Each number is 500 + 50 x the weight over its row's rms, rounded and kept within 0 to 999. Layers, rows and columns count from 0. Numbers have three digits each. The size before them is the row's rms in percent of the matrix's.

# layer 10 MLP gate, 256x128, rms 0.0962, rows 18-54, columns 0-127
118:516453486513483462579438540533500474481497503418479472574526446523545376536491455555526531409530489578496463582521559538493530459499579425503509473549538449521473578558520534549516530424440444490454465472446527361509503492535484516540448505472441563501437562463438562440465462390393502573528488446483476491546505524538547503498508519497425540516510515513419480547400634475349421510481
100:482427487535548505491491575519525589486452545440462450497502483459536501558455509435530584516516493569567511478484507537442495530487359521410553551381481393538465523567508567441603536413501492507467438490398517518572431532474516552494505464477468397472543517505517499516443483506458558461372490528446521473564520529607464501533471499512470600468400527584430466552492484559415488463475
099:437538429506460530527521523426462483516519516514479521541504465477471441515471479466550403556398457504418473443580546497446583548502544535467460417507461458501463545431494549447509498483402454480515479485489540432411535509442623452533561637427498485406513505406494493459400422511359493511498577490529581556574488551460569493527472496448510507511425512432442443522514577511454531484485
098:542472492519491478552529565450437589522510590552490487531511463430536460540576494517560486515448512496526522518523498448473464488556483484477557547505451353594401494572474489554489432549479521432468432513557425503460480468572446510482514362472480517482448504505507575459495537539426544551591618430524537449460546525421541500544463440565551544458375428479515515514509486484515636467556
099:539515470460507563462467504590496482574614507588543557540547524419468547560476451537524513488554579576465494568586590414593567512563551515456465473567617422548451444592514505513559503477547600481463489481468412531499529504570476458566489505476537430549462535473508534470506460499477524552540499427505508481562492480421511445537508552515445444493408448395452432504399484571494485512488
103:535533483449458465516468492510537522551560521429416460445598477452500542538461483516546529532464494551454512499497516588505466528370470446413492489479468502597505414442490475439507522475489470419461473417507590478410442443412650538503524511550468523539560563463426571477493479476453553499530547520553425566502432584586533531470483543539444545426513525543546428495470501572378482471560
096:588502570493516487451510420452558535467460503543587483501524584479559389513472489543542536539503515533579506572521503502533431431510484532468521498576499455411498522567577530438571522464496414620525455499488515484478548475494516590471485608547463427478452558402530505474613533499498497505394507550483477468529441453468580492505488531513493521429548397397406424588476455542474540511439
100:552402495533519512590544522498464568461476400495550545539513507376460515553436431528459486461479497461408505589459551558473453447454460448454491515560480453482513453519541505344524512465543561557502490512500577509406470492505432511555585527479478450457557367453538421524506516495475520536497495573486538380538439522498603418452498545556483476541484517513527410457475474413563529533489
104:443552479468506484510537490424557568553438505469504479545452501590496482534491479485481488459451589418557536527434593511526542542507548464519546542544453387441494417450565496535542492533421439400419447537486564453442408442502505562454493555466559427482489547551464489552468481442532494516526459540509503532491511552426563598437518490498413469518518397521422433436449472622406455509564
097:472461495482537417492488544437548488419547497566610528506487460399457530516518530418521551455422556495576404559556545594622496453492521499530482477525576413578468540512599551420523484507471513507553474503499532392425552528570473438467441560449511562501507473523503467399467422460512580517521505478443562528526516490567564552532604518517470558440506538522533490499440509436549444548563
100:492520475534507474536518503510559557554628504482472563502513541475526488435527543513500550503546499431525492542518506471476501570520497523588537539549473520527551523451509462446522489457616453472501486527554388446524450496564570526497531510493509436443444590449495584615476452488530469539540520497518469468526559464539408583444674572544456516425492533549422425460563523448528329516510
103:519518521485553488421481528546514446483586514458339591483451423514513512568457461510506564499433500467501489524516503556499537494537469504462515392538576509549501462512500559514611539436587573459504509459459472576505454472457458566537536658548529475405544533486403561514472504536448405488515470456494480605582440571568451571408463486527552490474518493542490477481445485480437444536480
096:450572423544495469510453505482621490559429523545554510540438434504531542433539480571549550407469475515538539432459479462538452394488498483551406534572533559486529566537543527481602450464544516542510488495609455432473480541532648547533520497564533447553429461447524536512544530496526510495427529552510506493609451456519500546433509476602479517451557485452516555434419470527490519410568
100:539503605432511470581498545471462508477561540420556498554479381510549557456463415521501473504500531518509517404471490586500459531487450502512589491539521420521544390504470485419614521485434526481525498510462488524430351507555514531474541604436404477429463564543526542552525478516484442437482535538437458518484545562522459543544568452502492452532547476437562466581448581463472497546421
108:605497619449445485542451452447575527552571524490503449497479489424557464456376499592463484525475533602499499517542554556587511487432515526508507493543470451494515415538544553465533561538509486417530489534561358590446552446529483546547446577483532415510451524489494471508527560438473512490492496502564468475495389502438496494532449547495462380459515421498503559530538534594519522488407
096:521513540490510479517416461516432571392458560504530603542513481481530510551460467550470491493546546461483487525498535615491443525554462647534600569545553503517403512533464429530563540428466444510499483555474427520574469475500467495420453523530545490485501507475494426559508513598470469548474494373477524412465525655532525481512518512562475608475498528460531502540410515586535444536472
094:361496551408509577481451473419467497486440467537570547495413565546554477432480507505542474517528438552511484559500540520486510518471547464456463408462501500444445519529463476453503524524438467446411430466524502469553652471502507443540462556476439493568464468465540517444570543537402553504486491475365478494476458551441534497451529561445479451451552439509520590557376592456491452461508
096:516494423567505574461527400462429589502612518460424596587609417434477510514461493483464468552516483508588572499458614437530496568489572584475546489514439493491472517457526520564497483466515512512431483471495522492522534465519594513567535579405561625483449578489472536515486483460441529486566534432420480479436474545498561527513483617490522491505473542505559448471489537582456536495487
096:568503406446528474547500481588365538517483495566508522599506588558499521551454449461555502564512407601524513482548528489456646533546571520545519528545479496426544501529561559454476606467487550491477474465501552455511433464514488470534440498523560403423419523441576542471541605491455509574493487506427512488563534488578525518498564503468540561607493528484445518541459554489554503549468
104:564493428514532461519494520553507576481471570450402512561434451518501516463553571531429472483430438511443485461496512485535535446475470509446592435459550510559482427492448569402516594523381496383421478510451507442502427559559636543452470428470460509537514483445451427518553421485499441536512445462534516455533509467533540518424497503480404537430484493442512469478480472473416422523592
102:484507504541424547542483565526406498532440480462533482463493538430642408478498494487446503516447535573567530392463525548472417555436453514483484499510484553529529472578631528502504546485477563601554508444474451429501532473619558490522539497464528448526414574432568501395528501485421382457466468538514480503479466460429488594463450569557496527454541538452561481479550500510471561512485
097:546503480572501443596522446512520491541493434528561469527523528537521476555434410486490416444522473630531556535488463485553488412448474477473533454567510420521575517516543518513586497466415504463487500470595497519445557483563585542524464506443498507519559566469559462495481491489494491499516527428440521356596387523552521483530493522533464486517426433491477519392377478513415409426454
105:564406498537405569444468466473535561610464577484455473531585467599531443591547512543509483454475467594522480568479599494435547483555492428517519514400524519440601510531439564515469560516435557552444415481493507571391486451474552506556527437517570566408474514532492440553392485475505528560498515487453489434574535517537561503440520575528507505501541529445478443519500546482492495459486
090:477487521533497504442419463382470522589523501460456550537509521446552419607492524470505440444513470533499516542466488457502451633363444498564574570477512464448432439511393519471460452534479432513525478555529472538505463411537553552550546538626420506510452551408467464530533433431550560470467461458530521466512500480525455483405499540599501456523536507495413421529529557535499469530473
109:462457519547473493434476518479464567585495526505434530485500531534505428529536431489537484407479506532541545529518562537443572542533484503416548449457492452485456471463546393486501401393546423446503490495523488455442499428549518595513524491528392388443540541448508480615400405522462492492555530537489462481609395540493457514477481539611497532402504511518456486523540511434474468473400
102:450494375424475506550482510463447514461479529463559542477485480418513468459594477501566460547430438503520475550447575503514426530581561438529556540548523455523476483498533606498566564429485498579483514533438501525576487496415509451531534480471524540456473426474547469516488598486403503556520608499483540442563384425420516434434508535442551555435448494467461537459457587528459420432469
091:483554521536609536478491444480453522472493479474585447466594556593461488556483484495449502407518500494497537483532515475522460506459480451584522589452513570548437537513448628480530425448548427468502435514546449533522536448526624591487588481502558473532533435530478577521517469617448504424509433490467460476519437519571484551488585582609497539471530394498470492509489495563489488402539
103:502583526479508413510515507547515553575533494429526481483441428528428456450403500428425556522549406483527476497395506576527538493462509561568487550440487516578511534627486544541468490484427547487500468520475570539459573460584463452508489482459470457566389470469521515428471433469435478472520485384507571459524502550550541509441493479399477511563608547521506503539601481452448441422530
097:490560499495491491432521385483455494499528476518550427517494447444510593587508453537385489523493438579495534452479530436550419582589492520524523455409607481495412520557527572641489498450482432510526502524388524476530542548496450534533483542565504504436522418480491546565490508419430518486509400440408497438432442523487449503533473534526377512477530502473407517491533509528479543497458
100:489536549512466509422424459464454503472506471513502516556472561441532521478521542572604472445539501497506438544527514477475554449530456451472475502429433496576519494491595447456557628528496552494513532472557499492411441435471557503494461526553493489536586455545565572488445461481563416568529549475379442457560430593605515532444376546544536523519480547555475431495421481533514625528499
094:509499509510409529473514542449464518528518525410548445562474530498511437516514543509536586474599546564463501582586472453481649484421443522500502518595515459455495495484471440471494467484441572501479487539528511475440408409514545530544542525541458424517492522464498626443539566420446459544530500469500557354535530446486477474474465459560452497458530413540465481412491591502395441504561
100:600478490498488483467504495519484563569607420450562460602508506465481510514406441474582485456526505519553538563415519502409491557506395518496466533522603426476532432513509474532472546442431507508512400486503386443495491557510457438488431485457472441516545577468532494416471533457496540605521466460512540530623512548574509509475576516601507542511416486506481489385496524583449508523501
106:526499526535570424501534524497579519465464446490485530544466513512549434473433550564410470584495463535443507538455517495502520505492439521467559475460464467391531463414441556492533480376527486532487369385443588534482463411488513476646542462538465477483511517542535630573494564571489562519591518441561489473562483431513513476480571565538520426508446495426566477460476489548528487492513
098:487459476511456518462398494448464457506463454551473526525550477455424466449412586483495543395477568497555513452480534473557422610489524494492565478504525477484457503467510495561492494387550502576515513565419476421638479518543507548551486460413384488498525452533535542464477558583448523487532471544461542575457565485479554536424481541471530441521461423475521570498485562565465552430361
104:469501595475454381521551447473425544457609535540465503609442401492543494549456457567475575522525474542485493573476505561558526526480535559491594529521485527522465531546463508464478523531425391484401408539589449506487576463516623519545538545440513482569460574456559440535505488464518574440536497427450484427488521438475594475498547498549476505498485467567486429521504571456461429478489
108:487555471475559520446500478477439506504530472459548547516434447500560525539461535583472506409452508513542450501480546538487582507478567501542530536509471516505477453679521505453572464482382505483483474493492560354508585479481496576518498519466461480564461548464494540453471463574456495409566513343518458530514517547521472408550489553434421480421552543567471525451458513528402455444570
097:460560509509428529405493465461538507592546577540501534474523500512525524515587414502597489414513554544551548557561523560403575497484462501447511561442470510492438537556444514610516540515538500522394477513427391420580581439478476536479468576523529466492503538513494540516528497421533531459381547528504540461583421458512517492439409465554414575477569531529451471564488457512564495531500
# layer 10 MLP up, 256x128, rms 0.0907, rows 18-53, columns 0-127
103:415522512555457479457482481468497493501509417512458487444455491509479548527449479496498456530555434495501628469544444528487378515435430549488539515470452563495569412505508436402562498534458508480561526553511501551520504537489576470491626520569526459519461478517517469603506497569598461406502523553536573466481457480423503563508569542487483488529456464420577471560559360546596604474516
100:468477372465558500498454553471411547521409534515487423545474555475455466449534549595443464496429520481500489611480481456462478542550487537501510519563499538402477461459486493490505486519559544540438480555651462524510496460538408493501577556451457537449533578517592455496531491642502573483548519463502515485593424450535519437558504548475499537498616520459518484414602445456506481510482
097:478419486510479429439610504525468502527546444414499555507543452503537503538414457538557516506414488460490536533498520567467488519548475549513455494447602515595460497521532613568470515499395429524452441457414522460483545463513503418569535459524547551560480530410544523505487381484428456597403473511498488443391437473461556549569478436468388488510458499502426498466535509542566457491490
101:505409493484494533525501491499446492534472480494529592489424461585542528445457466496434533456525562444484534457493511496566515464399512450500430487444512504549492556524495594499502589459439462523476520495466620507432579548422369439535549496522450532536689446536530465523561526398560478502403454514594472532484522466487564482515515515461491506576507577506521572482518525538500423515393
094:535581483409530572404500543654541480526629444491517497518487478471470640594537460552537481513571580530420513569470464545456483501537524556546449509470600450474507493489402453501512411513489467435410474548530472606523487521510522457414455487529515518539486530502484464506518541548501457553455446412513447541528464485392452424555515474551447488503516458476438477455443493512487527571548
099:459556458492485607417473441510407508583492466431544548533570535583496541536437435398584481489468514481503497460510509473460497544465543496502556535538561503466439419409555524455482528519475420569427561558472513369426530538522446512502475441484470510429591474474527503407470540585546449555489544479421537518570556566470477484519564499572510527540457558534474390397515551508520520554532
095:462560390599456518463509483489472443467510459537396465527500537487529580496513500628514444540478499550399478460446451380573431481603498472562533563461465463494471488542588499508525505418540480527519494507582438471546587444469513576471443530535475505430530502502613414564534515581529501493470555441556473453518560481481544525486504505527527488430572437547427541461511499589565518463406
095:501588432568512522511457481450397459513622490573510517477583559391524534511609592521467550492502453528451535531434507493555515560437563459515446518494556517509502510484538457620478552571524493485594496525418558477549508571486435526526499486510420560449482528507449527407483573531515547568504362550532535512529543425488444558521545551456513437536438527520522536619438524530494510479540
103:548493459428481485505540482437512532582497448467482509637543515600427510476460447490506458374481475494460498424497489553488475549503488434449451507411576557550445531496518503533517448561580452482520523508600494511413473540473468506532534457409422470545535423641479547528470489512508446540433517437454522505505514512466542436513479533421536508454405452452360551497480578601476467439491
098:429453519510535531464558507524514524517502426519466534504566505558601525521480480514452594548454441476446468402567498476502508447599541619478463509482572577423504490493494459520523509439530562509487556613431626463501475411443587442477485553564531491594404492502558493520580510465495489580431492540512472523369501571485522495475466487519457498497502499425394495513530597533509479459419
102:481503506519503369440450464506512508461512566454610529538434570530480607571511469502377468446454534549429503500455492514568452460446541475512544463422521515539497444572628473480470519534489534509514486527500505559448482610520453612453537479594499484631514536521495539522519471482508470514478423452543489472397400517630570499515535515535438515453567497456541459512529519445437538466474
105:512574440445543456532538472467465513534493418556553408555490581541542580433442527522472386505524523589553449462511471519562452479413527508557493548514525486557503455489549536415407494495520478461517551561445534524413510449479505565505494536562410529470445462545523580521529541527525502547363530497461437505498546447631475544401514443496409479619516493486526527559531485420498477469577
097:479487560475481521422496550535504425468494462401550436542520541484478520514486490536560471649567444483462446552439476542305467505394489545462470510442429469431521520478430457518452551546476562476430481495483531481524546504476432438587565544501538442511498553447515537461458513477521466406419499531479513458454540579591471532514491493597463484510487515597436446471567470483579539463556
102:594441464511485456438581465480442478511457479545505497584443467525499446649467488570547517526551570549473519520543503403560395397490486473473521473421454474457457563445589442547442574569515474546552477584479528433478599571508465516535458514483475498529488449507480503476555573525549499475539519516643425432428438584490545481500441530530570474427558475497546491446441494484514504457515
105:468496505505470574429521475628550478450466429454426509531526457545457438492593512538468518473584446548461438470450508489523449499565520551452425458484464487496418512564453447546501441496504478564457519421565472491500475500590424425474576552516580518499530467483496436457499538526517504482407567500527437485521561396542480531507433476526496523404465589494390570524469432622437395480446
098:482621576424470502523450529472527492433412502514471501575480520398486472444481505480485556502505443471502504525575514481507536566470475524466541584557449521522529439504496528598481497442429540608520559565504490507461637458510487510516452602502519535493613546477430540560504451479611494475464460537475456476517450452485536505496429449563592517623531492457573457483598483438489423429569
099:417599448576444523496564348480518459454540400524589458544517560503570541465475556584431549485462471501494421466416484451579464552559487470533527415477439455567469441502540477492504514509472522472530479531476530481493595465544441475483651464459454464566551409527536561420522510404482500521508440398462477534486564511515470522481537533542527534475456564549532511506416461474446523531465
095:551511494515492497546419558495521477505503508560462455503469606538554449571480548578491453375535464502435518499519468573448533460520405410605581506430476488525549487557448555368566509455532514453479502546552431467568443484520490515552464474589490486520517508466486492469474470514503463480470464517538572397625481596453484446450453522523443546453544539422402505623502516440501446519450
098:472465551502497410554397489508515529422506453549492496362498540455539499409471485477519464458446487533550482597476494547565584436395545451491454484560568466508471600515438466474524499531614648522501490452494483472516483501473477572449465483540509488427562457496510473484560485491543428516487440435518473470568489440555427528533450533541453475577543493534558495538434465449490665445505
100:495539518528532437519396507404523474502568550426553514478589471529608519605491493461495597410556493456495542535507448503496524466370476446502567488577566390480477511532452496453496577494499476510535602563456498514598466522486539577447526497463424434523506454403510427474575431527476537456549486471481476470510568548538410502491427469550581545520471463401486455514569517476439503476489
102:462604530526566397454571486494576446570548448495475482535468486449632473496454493367471536447492524522532496429572513480498478504524527542489553493577533517570482521426481514396509475498569452529476560521510465511477538394613616458395503514534601497434480572493503475474512494594480585450462526555520534573526508564504524513564491483505425505476491499443550516455527455506485500632465
108:499493456556474506503570480580529468503461470578533584494585480477609457560522443500509434430493564499485552449535442404488514440402465560369537525513495399522619483492425459475534466553526465426513493517484529511476495482515602568537447522524499530541462488371527459585548457551543475487560529518461490450578453471520403480500479460425572506457524452498468450495538467523430476377553
103:532532490434513495573479449551478520458481482465481441466503532474443560388539531534368623486533556422477457499438450523487513560525461515542544501468631390490427554441449515505490392444515421529502451608595410450565501599478435522470535555518453483459504537486523586489482516575426384518478469462483514515556472535505531508489420458524534526419477574504492508438462467493513507496459
097:473504484548428467505498532536542498565556530440410436481472514450481498437430544462518586514507503498550565532500465478432454524530451549521499506516531490484473464673467456457559455568543441521520529423517502494435437422490467531616488414521540544641553466429533544524504623498477479468554512626529545474451501518482460478508509493534536588521581513513562479636493509461471547597492
108:508562512481568358512528495544490444483490507467447513545480442478449471461479485489426450511588528439608549552435458546467568423625504577496462584516528485488616513446480441526476464500527469437448558517534549474560466475495537495466482445490484392457498485419563443546546452521557478487521485523510446521506361529511558447369516459513471579426476457497523429506531512520490481475629
103:573466396462426504565485502478507529459449553519463475462571423542465515543539510595464517500393575541497426550500526495546476522501439452470483498492565478544525558493468551598514435414535516529501381439479508481561470472414525527444599500471472550455443581444523537475481519451500521467597492522413527569561486505540605435565575489459500538519588505552518477502488481526456575431644
092:552502462571473499509506501475582393507654475481519447529472477428528617459545590425545418446484469465472489467594519459488522483447466506480572475441409424544510429522511549503509536560499537499544472527366544469538521548523574475469562493601457536468507506409464471583505500517514503468519527477551475437554600457496528515525534461438470471543605495453495460379487473573419537506506
102:463586509519483511546473535560427488524521513509576553504554427464484595513408546564475604500498594493474509576467489524433479478507518518441441459547435465391537461460461446440490495542492442505501522512538446504499455542466452544502405466524526458492488557534503466512523513654516615572480671529507451440498470375539493519526424470548550505475477428462508423435419505499546526546509
098:450496492532431537475347501490516432513538541532407464460472599608600445477454520456411408479492469481457438530392446476485489532528509472550456373480488428435524525528532453539505506453562516474525518421431553519572523555614534532521494424627441529490492485476551533538451484499535476526508514473497481469491451467584428494456528504497466513457564500484445534556584466403527494581494
103:407511456495496457458468555460528589485545365520498574527538580512406567454550435514513495538462555435571590498549438434504435499514458528455444477575476518549404526464455478468488586462520536522446450533486499517521595406472507465546586465491493445562448606458530534451617569545513494501472501508469553467468515443464498500584456438546460582511516461569473521586504581473419545521499
098:579512556549504546482505590531481418541554568533455540507511602549484491480503578503464495472543544476432462510536474400499577431575495461439523517515555517474565513534512484518491522528453524513525466537443518455566447453564517498479560457589566586514472409621455541595464440544580488596414501546532442565458505520475476508577505471455626462527539462568580465555480539470400503475578
098:538576438538537440477588515521505511503452460540528495373417570348516506541552440516438533512582511504519528493506500488562495551482534548432434548470527586482541434503513473521549455484592526569483581613478517512552636561519420542443462514447582515523470472543463437491502514476477479430495540473486464558508448589464503493571441598502535580525495408417468452505496539510491489465571
104:453497508602527434518532572607468495518427456510520442557394493509458496412454563524476509592512505557556532461444493479435526409490476563473634498533538597489495445489479509475463516490382521522458507438530456444387570536504522444424424563544510538519424534500465534446603477526457472416492554548529497475564480441483481534526539474603445520536405446471465531502572466557512512548505
100:516494491541516564479503482557609496425470606560531403575588530508443469620439548501534543446406483604521450470461525551547577487503456488438559584515503505521476481488502575498542460475531582526571515527472424484448449565497497508579506521495579518455480479477511505570483546476438392484531478563496528526382438546463499538557444461455492423429517460403461523442514593547497449477559
108:466476577599399560560504511444548451549566471483525449392505525444506454539465426487543383441485468477471442533506465445612459471417494472486508476450545405546467495518478404491538468525422467458590478504485389546455447474450479504565414479486521543520523420467479501469470477455584405523523522505575633489570526538509529522475471445517509481561483509566547586540489587565497524501505
106:560386489529487445594559506482503509466464572489423528501529472438476473438496459481497571543581475558518399554494519542532468602527444455503490489440550514488505585495543397544429514464567566559470505442413549500500479513572545455482438400521585589484608552489446527549500510471504479571459542498547492478456505536460536461502550443466665487524383504442539440543467489544490486548534
# layer 10 MLP down (transposed), 256x128, rms 0.086, rows 18-53, columns 0-127
093:499446403498400493645483536536500562543496453532477542521504487563499428489448506535448430477528468549509480534544708515560472474507594455482480494535533503506462593493472501588546480536527484519408546464497548476563562416506612580523514486501507517484354514475551493495436545493482459591514455462518436500526550447528487535477533498480434475490543470398512494518509614447491459511515
099:530476520434416563462535463359458526482531484533569491551480468490413501471480515504527471498497469475466479492527423490545500612506530489537512420445500507443490445470460468418459491547491520477350473512443495493448528521429528543408461549465452516450467471513420429432449499588480500533398407410503474599578496409584517472583552489566470467566487543452480574486475485477373501490520
092:461535415539596547477512554456563451557456587410531455506462520479410442515488481465530489527486481497414526436427377515450537458429532461435502473559352590507479579550523493527480482488474505481492586489479530527390427494437484607524535538499559501537607508480426561541559542531335463506460511595466498513502466509495513541496490494534513465505468517491450506432494547445503497489575
096:481491394495590624482472399393510518533439473531495439432489515478564514478536558485544461434437495512532512474557498431442526456591490508353489478509522508470533580531479485513466500523472448567484452522440485496505528437547501476488606437546518469544632456377408502577493416509514533516477452516539584477499576554578532550429572441549455453444547453515487524466511507470479535537525
096:468530502485495542392511515490519490519470468535519445487582530522549545484513527474466527479547582435483425526389477563469519486424428594512481529502438554469625452440469544434504478436458456443510485542463541476544427538381510484484503405561500491484423485499464512421454492520614523386399585591431424515479505554517501559496560551483496482519552506596563482481512402471574483541543
102:463524515470512464460584535427463569610417529597505408526599569510575486501428555528490474521499505475570478502487432478477466491540371506499495549503539537491504483444452468506553432417488519480476495481541502573499580595525584482508562617415613535537491482417510502497507470595588491508493465578489550585506528513525395536474468503550424561496501494528404499478455529463515488440578
097:520487508487513502470507475506534569479543389507461550490471499485496545481559534524467494520512524464372539490518430373545476506474450479545469536423403458449467574544480510497529428539525506565470620410513570442500441466471488476441525509481516476494457423469465546550509587570412462477442455499522485493510512392616460570388508466463517465501563542507525393461437418464612594456507
096:446470480424511466559527506487514515510393433462513413538449497483439576551512495463437535477463496516501431445553656479505576536518483457554445437485498491515453478484438525473635547480474457494571550528463465467432433525453476478475424569554439470401423464396553487583535543448486463582599428444463487439528445589504461535465582565581518467476479469459455491516477516552553487483523
100:448499461419518552500480540451421488539535511511498523507357474570527466494574441401537533498490412562413483549514404441570541582563453469541508536430455483496543510479527476594528474542499545503421406425421476500461454461477549474484454552546526518493545568480509555511444542527400541419548556480476555423529466573442529545510523442442530510438458471581606529536489465584565454521458
100:524425454426527472514500566578560508552623484470525437521481502424497558515552459594486506455469482559349603550485507492455498461562551497576482561531480526417497461498533544494504503480469551525526527450571470510475475476507535580424484507528492426471576546413449493431498526491559537458527388485521461580508384503517555495491504552593518505514489486504476425499428529564490628621531
102:437553450478524542484529457460614453538588412461526500552492497565554539443532422496463560470514499457490471442533424409486560482466519453605434547575457434444528513508423517420536512520561479393435477557555501465511513482580535614523499504582413465469571516416498502501595516505476440438432543498504520501582570491447523516420477488420466606541549405493510511511475486504551545512524
106:468582386470507526487447526529559518530430581474526562529388531438568547500377495519505420557406470449531451552512625550472458442492566522534534490520584483554376452455539558440502466457446514441511507536513474508410495419538441540455558502549483521536560476535530443474460579536435515572478560489573552499453533454490423427527590560492494490503504526534448476460488532446479465557559
096:555437521482507421544530516517484469612496561549481550503432523482533486452504510353518568417468454489629512494503578535578487508530533432459494474497611441508511495494473587555616431406488509581506494508456546473517526423530533542501457459473528534480514519543452463540516504518537538578531534550476485487383633520454515479549440489405578473556452495415572524572477471470522441476464
101:492504460458424444516492482434465466510529501533538442623502462453459524461492478543445479501543509502535535461497552459464484501592510507400518547541504476449403479432468502458678478410567532500518511543500538464461494463475560526470470506541582506543512593553474517465519514507514468605471468696451509525367444519497531509548544467484486453506554449407423513589452443455472488508539
104:513540507574477491484610582539485453534534464540523488503467479575456587474537443570415503448451570430444464498440499548504424548483587548569489479475563468484476433457500520465518543571525607376478517479610523425397504441450633524574464517420528468531469470491558614578505541524517531464456503526505514481528539494511524477483446526438506412477446468501606467506461566504508423476500
101:487546518551478471592597482488496471472596504457614521504545543475533468502503484483493493563547552525491601480542466514539573434550463552539437447420559573518549537472452465473406447447477538457453495536485491457467488484491501559483464491599467454487607542383532489529449548474506504515442602499544598505502491501426489500570502431477417584609511501605446568486556472474477617531561
099:419507447511497464579424393496479511459520495534451541497545555572495538452498550491596414582569583557572508519531464472539468511553497476480477502476463447548498476532351432537575508511525440529469533551463517414457471629455480470474421532468415450551523484517479518509457499481638505487560569575538502590566432440505536452512527484544552609501504560492538422492514449567492482463481
098:496557447518469486453439589548494490489570546454519436536543479517545424479510461465414445448428508376524469596575531459494525593519550416498608570531538456560508489508471512459532593454516558525484510463445447507594476460564502546537411465432399498488463549461507395529415461493498521543544512488488478577588494589544546523514527547460513444497578513502501567549402440453456529437467
101:469441528409377472473591498471460532486492501529448512482473494509560530435404567572460526550430471499556392516478521540545548463481416497574511439496403497448559433503490472470428482512499509479510535612459407493533509491443493471437408524573468525417437453495495496496452612503415538444500471395556525526490518560531553504441563462618500468480562412520530492542541510488418439508551
105:513487425496538521525564526544528482453538501557591460445565570556521459440447396481475461539346502445549525520549525453497499460550595460609470549604511547537462480489472485450474485514479553620462487492586542468542424514444478517428528527426600474461490478531533509622472472485607559554565542422603499483490493532523522554482503430545437470571460461503513474533521474488566511537468
103:504504479501567548469472529527530348504440411578512546496495476395406474573430521552621463416453490412595464474531449502459429541505599500524508485542505594426536487516563579494398509495443489387520475542524496527486491523484425544474491490524459540533503455597505486507489469545468441543490438548522530531491501438474549461526530479549525492537442435407465476479456531547516511507649
100:385518461527589527487516536509547474489530507561503464515493560553508557509461570484486479555510545479401540478407307493502559442440489527498521495561467555433548419500447474452521501541510469501612514609502507474532581493528478442440508538479588483511495530442491479547486500581457566433424342485561507495575501409482532476399495511451428476471533529533494505449437449524517527529462
103:576424583500547575611494471545406478494582559538437542492429466520479516459488506549493437501582498517428499479430486489457425564448612537454423455558493511530541479524499542519440475528496546448533404456558452496614524519593545470496559521648504500476446550492482488446563380511490461497471438528569433515493483543445492480498410458547448488473475512474434583482487531521418466447483
097:478480490531463619496448547468459495518423515465482547418386506507444476475479549470488536502505497572395482380533446486403545520436596570553456478530425528556512593532514524482476442483472484551500611529484480491562513463569514484504378451497522494418467456549530524479455492545410545547533484551466518531518502555512469544552498526465473415517385448532508568492497463428364421495559
106:420607565531466488549571531552585531565550562526577509476540469484523513524418548539513586485528494542592526490475430448525508601489503501520491563613470462468401597384462586567508429439535549521516520609511501516495553517501488396498556539492450497529560456560482558589552530528521467521580495494518506520449561447548434533489546429498509528527432539508451469455585501500576571526491
104:526571599474468477507490439507503387492455470546529524537469463458440535463516453492548457545529457457407562372587335460573533492497557546525436459474497524486512514498449503480414483550406570482459500508585433469537597491557472524522571388511560482540454498561516504556520473442518505518559484570435575482518556523489447549410561428464464462408535441533500503474478558550553511515489
093:550512523569601415491488548490491476447563548480456550486502467493505466565571446548457545455458485477473468496484609392440584508432510471544397576536503488510523398508423556474577468456445561540461453435553453497487447468526534504458480564468562488488482520498543423502553482622519474519506491450469528468427422447415513541494532537522450596459454487404500455564424562548480552438612
099:571474506556509464387543365479532584579386562507501484524468526444531462410509431546398453454347498603445466450561583512521471481503398529488541482470526491484480559491466552531573534597559476530558519448493580515539564456537589516481383521482500518502559509497464481513458505427479458561527433468499533490469505505538562516492436441506572472529469478486527547519460552469460550541471
099:532483533547437475457537440572509439599495544476507493469499474482605565547473494537502555546473461441507592537553396454511488394540516432441511632474464507492504531511488491490545537565553545472426425568464462490558469593465477477546534459466456494530463532497520546484508490532510490464601516561515583515368525429649452528468505451552410537458422503428443584544500513544516447512456
105:490571522499517486569520487617507426501471593607553485541460457438501444521421494562395513567524514479446437459519537469524486470460547482574498423521592513477482552524508524492420586517369427563467397473513515493604477506544532489525461531462483528475370492525436492548522565483566557511461529495525476531546455420589473505633536420543486539457517472457527507477527482461530458506412
099:559429600470409491517554427432540474505472500504547498488455419465539544499522483537487518545446432529496495504524448586472465470512482568542436422453500489482468501561565529446532538535531503494531636498556505521528477480396444437443483437531451411450499538504589546426353538448416507496494506536444528573524629455480460430494476479467410531500458525424533552533526453576410573509509
101:417500489575552480450493537523538483447506520501468475499593579473443466442554379488348466507488548523490523536463462528463405506444555520541385464498471496539352436538501406570424577582471494542474537513440513473518524515543443456484602453459564545517445519465541563477545514508482482408474476516445495488550504471418550445481523603490433544463494442469603458468540465482539518520472
103:533468619516549465490469479476526544517524460519501507397526592465486501577497536568498478544502480491557532567497438467593477565538442625554553531503520488568487458438454445562535502437560425564471482546526553565469545585511455581456526562388421529430588523507480586406499450456569519506601521493539599500549457545401504497503502448478541594455445452508564501542484509497525541499518
103:455544656513541510482522420492589538478513479464485510530543523486559533510431567469537461592546393562427516544459429534450520462403517377543453461475561477571519521520469455517654522509477494408515514469552514518550459516470452367513504463476457531566521496531528558481454487440512478569478535611501499442507530496504428531484585494526537449596521593560501442517452509483476501452465
111:596440427489563521512534504494420500612483584562508527544476457483509519499511505508550620482460413568470488506577616521530522512540507495544475510519497580543467479444519530505511496541548605574485449532567471480564506495549577472503501591542434514575562555491516539504460519591457538439433509555546547554507558428443469540410447610436548453517597471562549433469506491481548485539399
104:511484542618469587503554549426519515524546500475433413610462452425594519529504406475420551426498479465497459499462527498554528518450501532453474543538518507538529470484568497527599474564476496542498424580435381492458498446500542512509512496434439502517518546526503494444512424476423386510489477380535460477575520535514475489628513610503601552489427517552545472464510524514505585469494